Weights of a small transformer language model: width 256.
Each number is 128 + 24 x the weight over its row's rms, rounded and kept within 0 to 255. Layers, rows and columns count from 0. Numbers have three digits each. The size before them is the row's rms in percent of the matrix's.

# layer 5 MLP down (transposed), 1024x256, rms 0.143, rows 833-887, columns 0-127
102:142175100138135146138153143098159142134130183118079114115117127088133110116121132118101148174116131132115101155144137155130145128138105141126186156150109142133125093111104121125078101149090115118135128083127145125153139151097147133176081132079144112141128111141096130128113119134104163125123135152068105121107116113150126110100197104114129141141153131131141141140099152136139153131158
106:105164120137165129121125158096102081101114139111131102124059141137095091132125069153089142147120112145156120128153127136150119153135092153107135160143145107126155090122187129140105130111142150157112103157140124105125136122118124117127097122126117160123123151154145130141093141101181119152100133123110138173123166140117078106127139129110099138121142124099193138114147127104144138159162
097:111121084125150175119134162136107112118123160149163138166150112105126155169107143134113117134147108149106108163093130146144129171106117121142122170111122134089127128167153162116113100102181116094089117070076113132139137179167103144148153149124108085097148105141135073109131073131102136125126144106091127131139137099120104108106110096122104137118080135193148104138129139097129125145112
102:158158097126110096128149128149131146133129158123163119103135149096124128124150064096099107133123099138127140105142167131065144132163144101154119144107139158154188106117115107137106128155125108109117119117124131136187155158183134114118140093102150176136090163116125094144091111115161123116136100152145128093121121147123112156109138129096134164138087152129132142170096139105113150118092
104:139154140118195130114167163157153149096130100138111107102151157122148105124109117108100128188122117133147151144118106114193123151131163182168133141186141097112122162126121135125113143123107123178065150183111154153097149158149141129129160137111121140130139141079087133163169109098108122102155132113131102164134137119135138113154107139142100098113117145148134139145136137116134120095128
103:131158165104147169127109128094100139106116125159153121163093180134131124111095134115133163182141135172128136129100090113208143135149098152159172125164133123090127141123079177132118135141127130149126130135127133111121147144116112112137106172097135114183147112099110123131157167115160158140150129133148115142167154106144138122118173125082119093110145110154082090137164106143120141173133
101:104156133135154144144124098124109130148139173124157124151139090126145152142119101150102131114100147122149153131112099131099123141144128145108128153107121119115105132153104134111164120097158118124099083119118157102097125144069177124116122145074087119144109148122102135141141162132132132084131145101118125101141129124124136114184122075110135137070093110116159125158137147101156130123137
100:156124153152131139107171143122132161139120130119158147143151110149158098135150132123136186115136110131102110151168152129125144142131098144126132117145144095142112131097124092122128144134089090106149160106152142089093119108113125157106167145100100103116094140128166127167096128113127168090138137166127092120119087162097165100126160060142144166119124149171115134105143174156151115155156
097:113124132103096082133103123130110151130081100137111103138147116132121118141169074119109144113130111139100107148130128128121101101186158107119123115127110124118132122111129111128121073162111110122170115151100118137133143157155140137142120172110154175145148164132112167092188093139124146152148141100128140165093115157146140109149158110130124110098128124096119099134131118199111111118164
108:102108119158123130064128062107124141128078142152111118110128135122125143122146112116124135121138159087160110084152161157160146104085132102093124134133135167161100127142161106077157157118127104167119135137087126152107132144150154173161120117113106136141094112128115142100156127140064132112117133108126140157109135113154143110124093139132081114120155109123135171126143126129073088124158
097:111126122161107106083124166090100112125135130127142134104123055146114139097104147090144134066131092118111110156123124082127141096107126121087146130104086131146124129121120173165121146139111134116175088113161142088131175123139125108149135126149103139089140078141131142100141191128101165128159113136132136111089131137149156114126152124150156147173119112121121111126082144113092152141157
095:126109114158164120179126102134186124149094117133124160137129136125092117143086115071162137119099151169107130114158114082135135066131154139116131129105134136131168113156106126135129170151103152100095114151153122133152148116130131137101085112136118108129119101084114143101137116128120143120089165089122158133148078097096160093120114149142136134122127133166125129149105132133160098117126
106:090121060133115135143115148138100133097120130152122120099137151090092104132106147120157145134136116100086121149128126137142076134141128134131082113111105122134136176116132170157134166123099162053083096133101146087139124124111154058116143133149202119162144160131110109148109129156127100126098119134139141124100091105129128160155166110096134115103091121152165137076149110157138102133162
100:138165153117140095110140164126138139155118098145127167148174162123120103119189107136109151121138143153131142156149118145087180101091085095160124133165126114157178149151154168152162139108142137127129110126117146141144135138128129155131096123110137131155128106128102126138122148146155145051124104084134117198124105071138119101117131114123124124121159119099151165140104126087163119121164
103:170146128121186093125135136146109110122157148104151097102134106122185092142108097144105154102156128105175146114133140139122150145062142095187121142113113150136136137136119107124106143123141110129125154132169125129123143125114180122111126114133132157126134116098102100101159144115115079108130157103149151098119113112128124085097145105145139132150106132154142148133125121155147120113135
103:104132146104111147117164130177127125083126143111121122145109133141137115120142165104133110152129166120153083181144149138107131085085135153137172127116131127130077114190057139101133126136136168109133122143140144120127144106073132122106107140132108141153162110130136104091105160135129114152083159134113121190151136125123130129158105157150155123122137113112121106146158107086143124088130
100:124121106101129130145142176178093163194117142140145093129104110128164097105179110146150151129125134111089097116112137083124180140148108147125118135142121148152134130122093124125113129154097141095121107114166169087140135095125094147176095104161135178090109108154122134131149127080141112099130182170131104132123079130142092099148138162144163118136146115141102145149135148124130126131156
106:097107149103144113115099132125160105151133110136086130147121084136114145094090086139157128102113096171169149120134122158166099173118120089090091120063120116109101147115089116122181139111134130151119126138114115123114132119147104157126139095089144124145141159107126135141111131122125111106061146098153169150177175109141140139104133152110116098146167149142144115165131163144116092184181
096:075146110108126129104149153114151102119116161127137103125127123159162176135095113107090183132118130136130078113139130139165115182147164160120132150113114124107102136111175149118138132146100139150143135114103168166105084121084117144093141116129118097095115132165145137148131117125104130144109101140068155137110108142117156133137089123156145105114114157120098116105120125123150126140117
094:086134117148117120114119095139144128134186157120137103156159125119133162131134102147137171112097131113129126150149124157118135133114142148120135131113144123097131147130124161131144142136100144164158117146147154054133136141156143132139109130130101148125159131152155154105149128131072152112127111107165158126159132108131129165140160113173102145125083146075121099157094128143102061123153
097:098104129139142130154129135111114158120087106124141161107112122151136168137145126102143144097129116165145111131168114193111141141167152120117099109104109109140139123098137125109137123135128113129144160108113160122131146132072123114149119165134155147133132147114135105093129166118106122098121140133109104123171106144107080098116113119081125077142103112129137122101114114143168133124173
107:115124128070132084089146161177140138103127136135136105144137155148145114086134167085146154104118091147141171145176121115139159106156126113107165121141114148163157103119093112117125124127136108087125126116152099145162163128154159120113131117104158141088143110159178100103147100156144136120112156109108127121107107153118166151149110131121164109118150113123102101099106189091135125155137
107:128194127125112119117151134115147136134118115135119111151145110117139109136144126103131133167128057146144131158119164143090145161123180148144121120128125136125164152140161167145107108102105128119175090152114097142130091111146158119116123159125134153152150132146118105129091179126119121104137119086151077126116167159152095163083145088166145121133111154124142148118174114131135166130177
098:125105089108156123157133107131123131146149180147162128123177115129118132161152098094156175123111166129097141121124109099107090138159114129125123105133089139134100131166096181118123130096115131105134133111133123157107136142172138094156132089149188156139115117167119148087108122101135136110133135168091144081119104126139134082082124120112124128070155137171123177139132122152125165150119
092:152166102131101139123130155115141118098126124161155126078075076126151102172115113127163147164149142119103098136094213092103133148128148084140136158104159114141137121126099109116102102119109122126112148109095147145115111137119071145165131114110112161082124122140122126099140128144118141103133116120126096156138137153145127112101125093107123152155148185137107138110123120185127172120100
092:121131145149137148149121092141152146128185186124129149128141141116142103140141180128135118140123142130133112101142117126155154173148179124145079199137119132120129106150142159119112125156123145116155141134133096123049124133153109128146186145154095144125135119169131138158131118121141135135120128125119089075122119111098118160116102105120088134114120145094113045137122163146153132104135
098:109103117073076099106149080134084141148143095107139124102137157116177094129152089110164143141127091114138120133088118130144134126151137160123111110127103122162115127150161150141112143150128128121119171100117134122103127125109143112136108144085147087102127130121102095152098106113096103126111154119093079144133114119167103108121167126095137117141125149129142102127106135154113146078090
103:100157101130146137134114140139121135138149135157124119139114075119102153116144155092155128137108133107122133112137126111156181118120088127120108131111157133086142119147109149095145143147139177144126129148119111129117143128058157176071082131121109136101124111129141118126086129116161118119153087085163098144143115131094118166134113153134113130147149132149118109131139129108193144091120
097:124137139133148109148126100167125129122132149114156153129097121129109156116122148132128130173125114138139148132081162118188139128140094140146114110110169122095157138149155086130124119154088149123168130129138148073138160144146138125117092148151146105124127080153116115150141133152158132117131143121144154135079158159169152101151137168106130116093132132139173095111138133067124122142078
096:129160140150172131162151120141129087109102134125112118132136169130138127134099121138154097113128094115161096129115186127121074142152119163059113131149139116121117121093146114168130145126132124100147123151144095147109131134136131155130101146138097130126175126093092149098135089105126116178118186163129155138123144145129096132079116097142113118131143103148156140147145123108150118162100
094:134134143115138110102126087138164133089111123181082122181099126154109172151166115076135172109191130138109124118157135088157110136133138140171147128134138133160113098148156104120108131133148131098122118152128132130147113156114121111165102142132127162155147142114125128133137127124097144115141082168130129144133078113145135134106112164138095102126115157096145141107096108113125142119117
092:104106138148165121154108159096129147144130127103099113103106146091117141103130152105137119132084153167152179114099074153160143149141122122121140097141109102119154163104134148108158133089139096149132089117080181125130149128110119120117137100131142128096116138123102099133120079138085126140071154108119096191141140122133168149183116147122112161121104137131148146145109133140125166138148
102:125161107136136124106191129150088144114124154095144116158091149124146128130090141136144127154153151081171142132152133134149139119056147177133119125127118124134132159149116139136172118155150110119095144111148170113189107087110128177100109116137113118111123173106074134161114152106121107126097118138118141109100105136107118096144147122138099091140095163133133180138105185140135117070140
091:133106133110182128070142132094112120110115179127143093125110113113146156150150123150083142147153129140145151144169147113134166135129139152129134122129137077112133084115150140157132124115130091122134141135132135097117074123128137162126109119151136088126116139083102123133171115163147148167111133127115157107122126147107134124160121100121146102108129129122104146096110133120113183075116
104:165094115106112141147097134096137146142114139086102115109178134175131115136078121124157110163121151130148100161130121149124145095123118098113129123122133151145131155139133116150120145141105099110139099128104131152106130167163109117118122142129126141143126106071108152182157168141133095159101183128138129100095121187142113152158145124128107113095114125160123117145121128137085134134170
103:091135129142184154153122128088066180095122126135099164137142151123184107145125103100125135176145140071122107148168121170152132097123150157158121119139099143164120113119134192137110121144140118098117117142110102156145102101114108119115110152154131113129117127099122133134131143152119105100122113100142173130112126135149159125160142157143107145135144100139127147119147127152148103130122
099:108114145119126145111089078089098136138122124089128155102118156131148122141081081116141136115109122129095129086185126112141123156100100141104190145118097159128147110146071096144122113125093108107133131106165129101154095128113152120110113126132114110133113154131147154118143144126125107153104134138136131114114177132130141170150118118127148059150115118117140109121156108160121088149137
097:141136167137120131155118158122121152078104152130100124136130125168126143141114090159156148115165158144114137115130099162140127142114181131126159126121113124117115091128125191125116162136129131095109145139150202166136145145107122154162151146125161139139140109114107117097082128132073114120159163116089138145094145108091177127112112111145123139146113138111131172148139121117129122144177
103:169128138140114134136160110129160136140129130165133096154138125141124110111140126090149189163108162110072124150109145133104131167143136123081115122134092156107135119130133140089160152117129137129114089134142121121141122125120083097132146147136139130124093136083104121151101111111117154100137151126111147091066147083134145182134117141166159135130120173109144125147148107105096128127152
097:139115157114168086127124117123131141124134110139138069166154094201131070141127071121101143128135151178159118117127145128112131097115138116125117101147130117132060109133109118084150087132177131085134125128134150123130104117103144128132053108123119127099151119128106104121125148078115093171161141170131140136121104172118086113106120118115145168147156138141134156107147131112125153148113
100:122130165146168128100167119103143144146171135158141143125153147114119152164130128117141134140132128149123085135118109096089088139093087132101109089143153138117129118093139170094141159105191135111118184133096121127158127119114091123097168132100143144138088158130098108156104102150140118131169093122101125128124138081117138092157096140123142130116099123166124180134112164150121137123152
110:118146092120085148134150158122163122142068151139168120124144070136126122078119144134107181130180098133100119134147134148164098103137120108079125165105118122115142164039133128156129157119150125143145119130152121116151107127130111141175126094082141116129091158115125143138129129132166132137133180103157122165133111160132084092146147159145139142126166093111120124146116092136135136118124
107:102135127076118121120111093122173126126121142139128120149179106121152114135115127129080139100135118058072125149149160113158159156173131072142106161146159139148111105157128118115101095140153156154177138074133119125136132122127079144127147129128108141120132100124158130139176139150133089143144077110152112124122093166168106144107125133183121108167116147150084090113121135102142124104157
091:122159118115107127121157149124145104105136133135123111092095177146131163132103105195137120167102138122182118136112136153107117096128104119145161121101125115149142113129119166111152111085087150113135116148145125137141090107121096173124099153140110124107075136112156085142141118138146160127142088131117108142119110109157097122112164165163158119105131127120152128145125146150145156116114
100:125115110132108117144200087127132151134131116120119098161099155178126127161143127112092129094159097140154107109186096119103106117169187122128133089103127146134137090093123152110093074082143134130113126135127122156109144121127117153133132128145129127155139147088148120159146143128111120128135106098139083108153100156133150130116154119140085129128100112140123134089099092176156138135102
094:115117132159153062137122143147139130106107098093170170091142129145114162129121142106121125083150117096100099106054123112055136136140115126139147130160131113106113116101087083111120101154129127099122106087114130136139152131096152134133134138105112142182149141142147107080126143128107130114108127117127153134150102110114162112121119143186123136114100127157120113119082084142151137150114
096:141125100131079144078096124101151142142157144130174151106131125126156134131113167101148104137135150138087146166130155154129137130109128147132132171138149117124125126190114148168148170148127162123138101122118145110116163126132125128102150114094114168085133105117118132125105127125095065110141142110116116128120092151118146163115151146140147150144138133128129128153163162100156075168142
110:142072095125160128118150064138142163143110066161130129132133143164158139130145137105145141136102124145147130128136076129105136156157102085131128158146096120152115118084123149153152130121107139102139133105104103111132138107085131115143123144100176124127161157135111144117102143162130126165146133173126115196097137158174152155125126134107095150129096127122136171117093112151105113136104
094:162078142107167148089164137159118098126082122121145158137055139145113174146104167155108167125096071148115145097111096144116080143118138144128124134150099165110117152114105145093130153137147175112096143135124148161128125145124143138154151093130116117115161164108143096138114117164128120137132104089146129118115136120134115171143135170121133092142156100128156122137192140126099154126104
108:135151152131105160121151142155146144174121145096153110111120143141130114152111135122117157131162138097106144128152157190088124126111096107125132151166139153120130156162116098165136093147115132145151133117174120156099126161124212184129093105112136134077091148072109141130128098130157162150127131101101149150093139139135116100112123128106172075147120086151093148113103101119127091115157
104:142141097109149148140142129148145145153114139156138109166149138088141171124102123153111131154106143113140144105115101149136129171117121137103110156180180113138157149155110109129107095120165104155135099127181106147095096098099105107100139144110133118120107109120125108133122110109152117108153182131109089087140115111128184149203084140121178131129122145146099093142097120110133105147116
107:139159097174134162118096122090122149087186137144139169144168161106128100131134139138113129108123128155071148167103093132155156111139136119114112135106159109159156145123098188130074131101110145121138148175139100103114175161157151154147140085132126128132148125116132148136058139145152149126099120097090116113143107170134128128128090131184129161142152116146097160106109188148122103134132
098:122094120145128125065091127113114138129131090129161101147096127114116149119174107114135204157089133081134120145118105099103122107135111164126155115147162113137107157130112068156135106142156110095174116135111153114154089126097099150106109104113098126162111081141116185147134113149098120157160136150144175107113161125149116139129127169156163119139108129134156115123120091133171137121156
100:107151108161099117106134113101178080133118096142128178111135147147123099122141104090103071065151131092134079144148124109165148140152121137139139125175093122118145107100108148132100090159126145136122126123108166078099152124119115138140133149174151107134098115146144158121161097131142135156099133130142155100088126128094139135114105112113134142137143120158120112100117130069165140122089
100:144152137153129159157138126129123123155110136146128144108121111116140153117136145115160142101068139102121126123121128152122108142171117102153170149172170111154153145154079115121124167109128125127159100127122132155148124101143103134175102120099127054122071122128158127133135090137127113086136147137174141168165126097139119126140139182162181136145122087089080117143169125101149114106141
# layer 5 MLP up, 1024x256, rms 0.137, rows 834-887, columns 0-127
099:116095090092106155109122138163165109149125135183134153145087140175089153129168146112126106143114095114133110170101148139113084153114130091146099135094140119140100099135125128156106151161141114144112135144132095158131094125157157123093143090167127118172155119143150124123163095104146140124142131144118127119117130109123124112110135142114120095101081097114074103147165122134174114126123
092:183139070148137108139101139122149126118160083150103144135088127108108111107068149135148157131124143117140108117160170142152140164106096167085104167126132094105151109111141160091132161097110119134137160158162103129120122176148136135110118141100170121152105117157163139131088108157155160147127132137109124124134118103097145112136134156140130120065134115134116142137140157116145096102144
107:141162105083121124122120146103096116124139114164151130081133139127153079116151101120135091118113099090137149147110114109162154091101111133168156103136144093167104125136086149124158104139169131148114101166152128112130118159127129117116111147127170140165119135120125081114086117179144111139153116108175172116134112069140133088154102123101103148126117140106111065121138108122123119168104
102:123121140108120145145115081111070107126132125116137093132132113128160163134078122100148113120139132097102107165173125138137106132143175142105142125126117174164110127099129124154118130126119114104126091164137105153120136167149114113157133135110169105121153132135113137091103125124136161153108121084149165097157140122101156141113108151117161107061118087123143181098133123118117115130130
101:098132140123130144130107143115135093164105145143117170096096130137171126117104159154134119114156125128123126119115128108152140136138148138138135134133148124133142140161146109126122110143133120070114131138090125191125112119180144114132073155094144135115106147107123144150133126130154080090097131149118141120141116077138140111170112122115109135108092130140130179151125121105098155131144
092:120117121115160114118087129164139089096121114088138117155151115146176162121107097142130157128072121139125086094148116133115119120179162111131159137146134120120101117173120127112130129123127154138174097132074103079143147147127113118094125154161088152125110147161160106111160132139099107104112132111111103176118107173128161144108081081114149145140101132113160123095070108094134107127148
092:110120153105129114135128150110149122126133141109102127101143124131132155124096138122116134126143142141156151121073107132124172133122117102101065113139139161137116150103145129122128153130166171114131099103149129171137105158143114126121116122094152082146154168126099080156153156135155135151123093161085133172168146112113141113131129088078116126146110136088175143120131095135154141068122
102:160144121134122118107136134110040141111143120167099135116089115088128134115111124088103142120132110103123129113121156113111135074133141159148172173106177094156143132134136125152104136152175158105128144075112116112148167106137148108099101131131125123123105166131166111098124081108158132152154152116120126130095124146113095132166093145109188148136152151104164146108116158095105130182127
109:135151124095112104128126132168187103156145109127126129146176071150098136149119126147108098168071166135100099083119074113087142100111121168100120124099133108090133140105138095139146111125157142134150089138157133118135123133143113102150109176081164119169138101130141144159144148147141162112186149125104106146123149147108116160120135113091128136084103092160163109113096105149113146164110
100:139117137122142106136105122131140117165144157111151123119124160187174120135167191157127141104130155154097155098094114141134108159150114173091092072097117123154125138115156110115158091073133133108085165108127135128127098101090140152134140157140110125129166124131093114154101140148147125148106121146149108132139116065158118115115174121099118110133117150107146150116151133120143122136128
101:125129122147085130111102154150139160154147132102143129167112138117132143175140085153111142110172147116139104084136132149122134110139149165140127126129122158118133131175128172165134108103143158143161154093099150154102176168166114114156122140097113133135122122149124144116111122088116132160168142139147128109154118183130121158139161155112107171105105146151167078098133122118116139113128
108:123114119150112099139146097143107157127148141128131122133137117158131121117092167085079130166145124181113136129130120092099165158102149142108119152137133099103120149141159135164104159095122083165166106111160141151119153089139127157123122128144157129168180148131165128108146140099119120106131147134150137121113141132166153103101169132119107088132185141116118071100099129154122146113153
098:137122154177139128142139140125144084170106168102141149161121079132124147139095157121087143145171136101109082132133153091139126146111108114103102152132094126127153095124143149135136126136117120117129129129107161118119107168130142138112107100152130119122142149177148132106163149094165132137131115096152126142102139126132156135120099111145129110064104134147125127128154168175152123119140
098:137129141157104158107119140111123135136127147132128150132158145156102118146154109120105137128086122132128105075105103109149089074117076164117118117152148111081085135131150112122119137099126141101149143168158167150090081125117109123144083188147185130107109140122101136132124162121158135122130125086137143127123124151103109145158120129146089155090118147169104143171104097125121136136108
104:160098131114187058143153126159105137138058128133170118152146059156149128087167162092099122140144119126089115108127119132108152127111091100077152179131100128138106156124071102121144104129155122135134130108117114123115126118115115186138096108096153147141089151157132156140139144112072132115153139176106147127159117134140150125095144120129086101114158146143152100118123122119113126161124
099:126121146161113129141132085182167148098124119136112113140158113129146138143123117108152146105146124177113140112137135104131119124124176153153166135128141114174128125118118144132130134131167092138127129153163111136157106159111152106126119136139116134088179123116130165077126138151139106129084144176128116105175124161116221147108139114136168170106133140088113151104108144123134098132098
117:106110127139150118121071141113120122188102152182133115146129135117107104095146118133143095127185096159139165172110183133156123120127131122114122111069149079105126141162171131119118155134128104129115130123113134129116130178139121136118137106118151128149115144075112154155112145096127127117110124119172149158093103085139163149130135170124128088126148138114146134137130154159162140130122
095:137115110140163161111118110145158148093172111115109132103125122092172101102133110153149120147142137139138115142110137124145112065113126124095108140084127098113143108097158138163138133119102104107114100153127126159153175138138121138151174124125119154175122130125097148086098157182180084142084136114125105106136111133137114136161131119104110115122144096111150115138154138136119166097111
097:118077133122122101174128137105104116111105157140091131139141126139159100157130161134137112181141118122130142102113133120103146163139140155136109145097114154116083118111098166111134132113140128128125147125087101204115126101135139097146116105176113104172132089174145097136116152121155111125178126172146136096140134162107076139123114154114137104140123116119164114106184121144143134151163
096:120142098103132131103126179113128151113157124161132112111072077102104118130137125145135139070148154116139147155102133129161114101109108148118113118120146124107142101107112186104173175109179123102113137150158157139117093147132136127105125126138113112120143125149107147065178158135127107149115137106141125076088117111140145115136104139171120144163165129102152099142158129103092107138113
108:159171138127118101134095141111107148119137159087153134106092111121130130182110124096126095134111185090125117118130143161157122151200136140147118108136126138150156103131112150121154135130105142139149086079122128151142107144151202112127110145148152101155117103147114138155146120123121118114129130115084159156117117161103132144131157102124111132171126142105123102154111154175131132159125
104:122124125157141063090115117093088118085095138132133128109147094117105145136151105146135097151106150091116132132182098103132080134123129139126111165120158135147076132109152111142117111111147137139124131135157140169073165068076134136130108158162118132100101125130148147121091079112175160195165165107139136115144147141151097169101151131149124148128136146131139127127073104136146167106105
099:149090129120136097124146140128149116147160114124129134129136143138128167126088131120141128129103132130136117128150123176115124163167120128150099141117116140101128163134123106118156140106162091164151145169122110152128162109114162151126106105102124166135155114152140112134112196093132157172084131116117122154087107146126137126131103168136123139102138119178132134159140152116124141163102
100:127109117109136108131115113135147187141136154111116164131122089125141133129107145108074127128065114113090101112170101169156156090085156162098129140152088149177160109149105105153119139140152131140129111142199136159132108142138167118108153132114101126127104152135128111154129123137126112176111123121155102119074119122102126125100137093144130161077099126131156106129162097127100152164136
107:117156100105118147105152149141153115129108080120084113170145107108120158120095064112111160123138119150106132146141126133115124103152097154120171149100112124120135088115130119148137121095125118149128072175086106114150128111156109129130072087148133132186111127051110158111138110158089094134123113138141161159152114154180146142123119134156121121120157108162140164118151147125139135144105
093:100138129138112158116131146146143097114140117151113130089145115147113131103076121120137093104102112119126134153125156143123117157087170117149111166122134125120123124121140120178161098097129172155136107146093121120135146084150120132143151150094097171175104138119133151164131138112154111145132064113146141148116105146115176135163134104132120113090106116162111133155150105123121137167083
102:175126114129103110121107101098131152114133166155113155071085144151145114187119153184138113130084105115110105166079106187102166131108139111091160115128138147126123121130148088092157105119111118127110107097095117102132102135143106141150172132133159108121127146143148116112098114123097097133163136166137141105115094158094128101142129129114136122116161137150129180104138143127068156150150
101:098120141140123113166142090139141122120160139126159158121158126113151153087140102134113171166162124128107139095097137143153136108131120141125171135117143147102115128156108119108127174120112165122079156132151127128100134124160099162114093110104133153166103115146125134096121120188115142114129085143121168158067148130132118136142083157164116154132143108097140143131134124118116146122117
095:128137115120116163131150096077068186114145155160114102155145133149149095125118091107121134163108107178118123100134115135143139137148134072121089216126138080159131124129178122134110117124150124129149110074114138174151125149138095086127169100150133123143101107134156112114092119133121118121112092143093146152132113123138143126122145138127147130107106116128113101147118093110127113105107
104:168118129152124143115126141096127088129127149136159135128126077123155160142154107152132115159105157171083122129147110118118142110125125111113139150133174147108157102133154110133156118113110106129106198112109145101150125173158109155079113131135145142096118151142133121118109126143121105119151164084102156111125142064116169099126153137104164122110140087161103092117145145137099116170094
100:142129123146132111129156135117136162173145125178142145116126162111155156129115130129105101118122110135103134149140156146142122103119137121139137135138129102172149074181115102159119149118152123126160104128136085166144123147108146122120150110094137125136126115104132114136117110155122095109162158128143156171153092131121138138093138109138125121140214108115140079151156146096140102124173
101:122116112088111138122119144142180175132082135140094159112079123127113178122141168101145134157145162136105124160161102139111130132098080102124174103114137122128130157123149124138136171077106148187117119159109090128096125141104132108122133116105152088162095136143123141155074129147152119106110114151135124121103079104118129105107140142103136110135130140103160118147150143128150110141137
094:120110153109112130178083097122148139087154141126135155154128119131128182131104112115123176134151128107151112154135155108106113087111104096148132111149155162127118157105113120106151162093132134097136151168128123141140179141136114135129113134147137165108128133102151137107160150097166123093116129138164124128101108101109107167127102133140109122121138075142139147147132148127148112154166
103:147112135130144155152164134176112076139131161116098133129079168134120152128115140122118175141133120168124159122130144124115096110119155154117122136139185119161125137103143131105130127069129143150193157094124164198120106169143113141155155104119108089173121114134150085166071104125134146129108100130093100134106111087136094110101136133117096074111136110129071127096137096103152126144131
102:117149152107086105168108162085166171115136127131186136132134139152177140127129147140133119096162139115066162127136077098087185125120128136099118137116187120130141151096090136106089125069126085158145140105116121139126128130145109147067147138091129151167142135118146123150113086123139104163095154125112117139126170098144108164117116110113140162101121117140134117114122159107138127127144
102:119117137115153106087130136123137127180133122096161104105151132139131141117123112071105121115116090146138135163117088128093099124097168146142067106118113117188108107114190127117085142094143128131131101113182111162141124158149138122120171122129160122107151105115085155069152130122074111108107158146120130087136122141137162121065126142116139148108166171131152148155150092095140151127138
100:148144157110123142190104163114190149104117105122098147113088164145168161136108114148124123096132087147133148156134094160155138141162116114118144161158111115152085136146098140141151144105159115132134093138159135161099105110134100116117085157137121124135114093107135119132143137122123169103156109122119115113129125087103130153156129117139127130143072096128148157105128140192150090157139
101:107143131109138149121079098164172150089095132120135088139125121095132148112140118100140146129111130116113132126120105129109100130100139136124121147143178164121145072119117132110098102101115129115103128119137105127120084147123149085127134128135099060142123114162173213174132125145166139116152135140081157133111108124143159113134122111115111135156161110107152138138139122140157150124088
093:168075092102162124115101153099150109106120153118135136158131173148118129127112093142126137137159145095131129107075115091124087152160134173096137127104096126109089099146136137152088127144147155125119143081115111167135107114153110133110164133157154123103142110134153106110085143114143154103132085141099123122161137170116148114094116161142108095137111101089157112124102157149118085145162
101:132116146158169147145129111124163176135119142125076139135116088133144102127137138143147150137091123107160100153105119098138147104113148113121130123143118137066127175158133129118146125048094115147144069099121166143131092110139127108166139133124106106120153114123138114075130140108101125134138129132139146100109138120105123130115102093156094132173136138119105117146133141142123092125176
100:090117143116170154120137135128086137169133144120168168115113129182123131122116161132097099097129118119104168143124076109058145137105108133138123141126108104092134123115117103076103145130123141134107093115120167174132122152112162149115112153116157109123114140103081148140089101155170087141154167116130120119165138126135131102154124184103158142116134163166172095162166112097157090177135
106:143110179134113168127102141142113146169117152103137151153148111147147138083090116153127121124142193135125106108140131144108115125116116090146129133104134150112110116132125155171123159101128102101124145139153147194135142088128159096122159141131127128105084142134109068120128122120073132132116136153142159121160169150113097153135158136104155110143137101130165099167138116098137169123151
093:133136152141116119115103134160108175085153088096133133131132135117141107138194123065089168160150130124153117118118104140114148115153090079189070125124096135130090123131142107168177109156156099135137142099121128122146147189110146125107137131147132154150147110113110166129112100127139106136140110154137135105126138103132110101143134063149119143096145130146102169148118136141131104126120
107:124114137132126135130079128122120133094121108100127151124139162132112114127131108160163113106117136101162143116080141154157169130160139149116145121137186121153127123126126079086113150129112117138078155187128184084136132113140139102152120144127130099118095121141109128074153116079159113117115090117127171130094111136128141108117127156104145143113133124137147123182150158090085131115105
098:142164110118123140128127094146100137112159129103055088125129151166170078137115139150116109161135111139107137083125122129144143125096107136132127117128121129126094097151145173158108144090149122148113182088109103154162118138164115138108119127079142087126122133131116114154105099121145133166158117085096130145134131126132132136138181079101152112169149101125115147169179154160155091071132
095:140135091138129121116116154144188121107098117145105109115113137122104124139113118089105124073127158108149129122140121148164140110090108096113115116135132106154109130112133124149150070112119121112143123130125154121154139133134135159157149099093135098145131132118150140079144118108152079097126117141136136113131097095167155147152099146113115098161141108129090136163080099146131143060107
104:152108151163124105142128151127131122185106146163172110122172118135149162116133136102123135085118108077157102140130154148131111113142140104121138145123098135164092120115137099149172146146157116118142073145167100124141094125125115119103114181150127120130145110139145124185110174157128114109113092132151130102134120126091126122162110116103109076155103094168107076103096084150123144106116
095:125154114147096104149145133107133149128135128127133159100108113109083125111143130152134077122117147124138136149114099142132094136100115157125165147151134141122137140091184103098100127154100107160164139122135120144119134142134104143112123113112153115112129097131168119081142186122147080144149160146134133148176175153119159109120146127143127128102118110088112170129132151119150156103095
097:141086142146150121134112134126115111125119141145131113145093171158124107138141134093067121113112104123166105122134101148212115133127115100147091145134138139116153089122157151137139117173109119104102095161097160086123129105155105093103157146157132101098121124130118118152087110103127134122135142099175132146124163152125118102155132130112059155066123139117096119182140116099140139099113
101:133143121132185097148151152104113151144151105114126134151102158137126127164141159128117165113132148120156163113147129096098165141164124170150088143126129155136105141091106106128116150157112164135114125112131106149124111132140095150099062146121115120126158140138161136116127135132115103128144115127139147134126166127097114134105113168130137113109155077132124102075119131143167149150157
103:113151120157114146158142127161100146125151150135106134123136124149150094120157109164097103130137145121138122101150138119162118084157140141109129087129115087158125152120171107154145099122089117096117103156140144122127104121138134130141154094127165109120090092152115117112174174120124144102122131152093111119171131111115199203109177138132102128103110139121130087101124133115099132140108
102:141184106103147111122153157145096118121144135123135133119068107142141101110107147140118178112128095130150103155082091118117123130129133119140105129094151145147131144127130129136153133069137137142161160092146132153086166089128093090123137126131118105119141124080120126122108098095129162153134135168127102149113121122130155166104131125102143160083146115109138137133134171187106139164168
101:103112116125091094108094139111142120122139074171101109156115132128159090168083102123127116170096106144148130173119113116162145116095181153161117122123154149165152128120100144133131129129131095114168138146173084120097123134150125135105127110147110122099161147129096152128116126133122111166160139119095136098092122121182096125110154120127143147135115119131136146156090121134067109123106
103:140142123119114180099137117127160082115112125118104151135117171127185149120121124122110144128129115105164119143136149093127135143131119133144122135113106104172122155104100101145127098124138114190157144113104153163161104165140134133106117122138156147155106099146121070114166114115078157085119109088127138137173089125136152112143118139138100109085123140100166168155107109123134130130151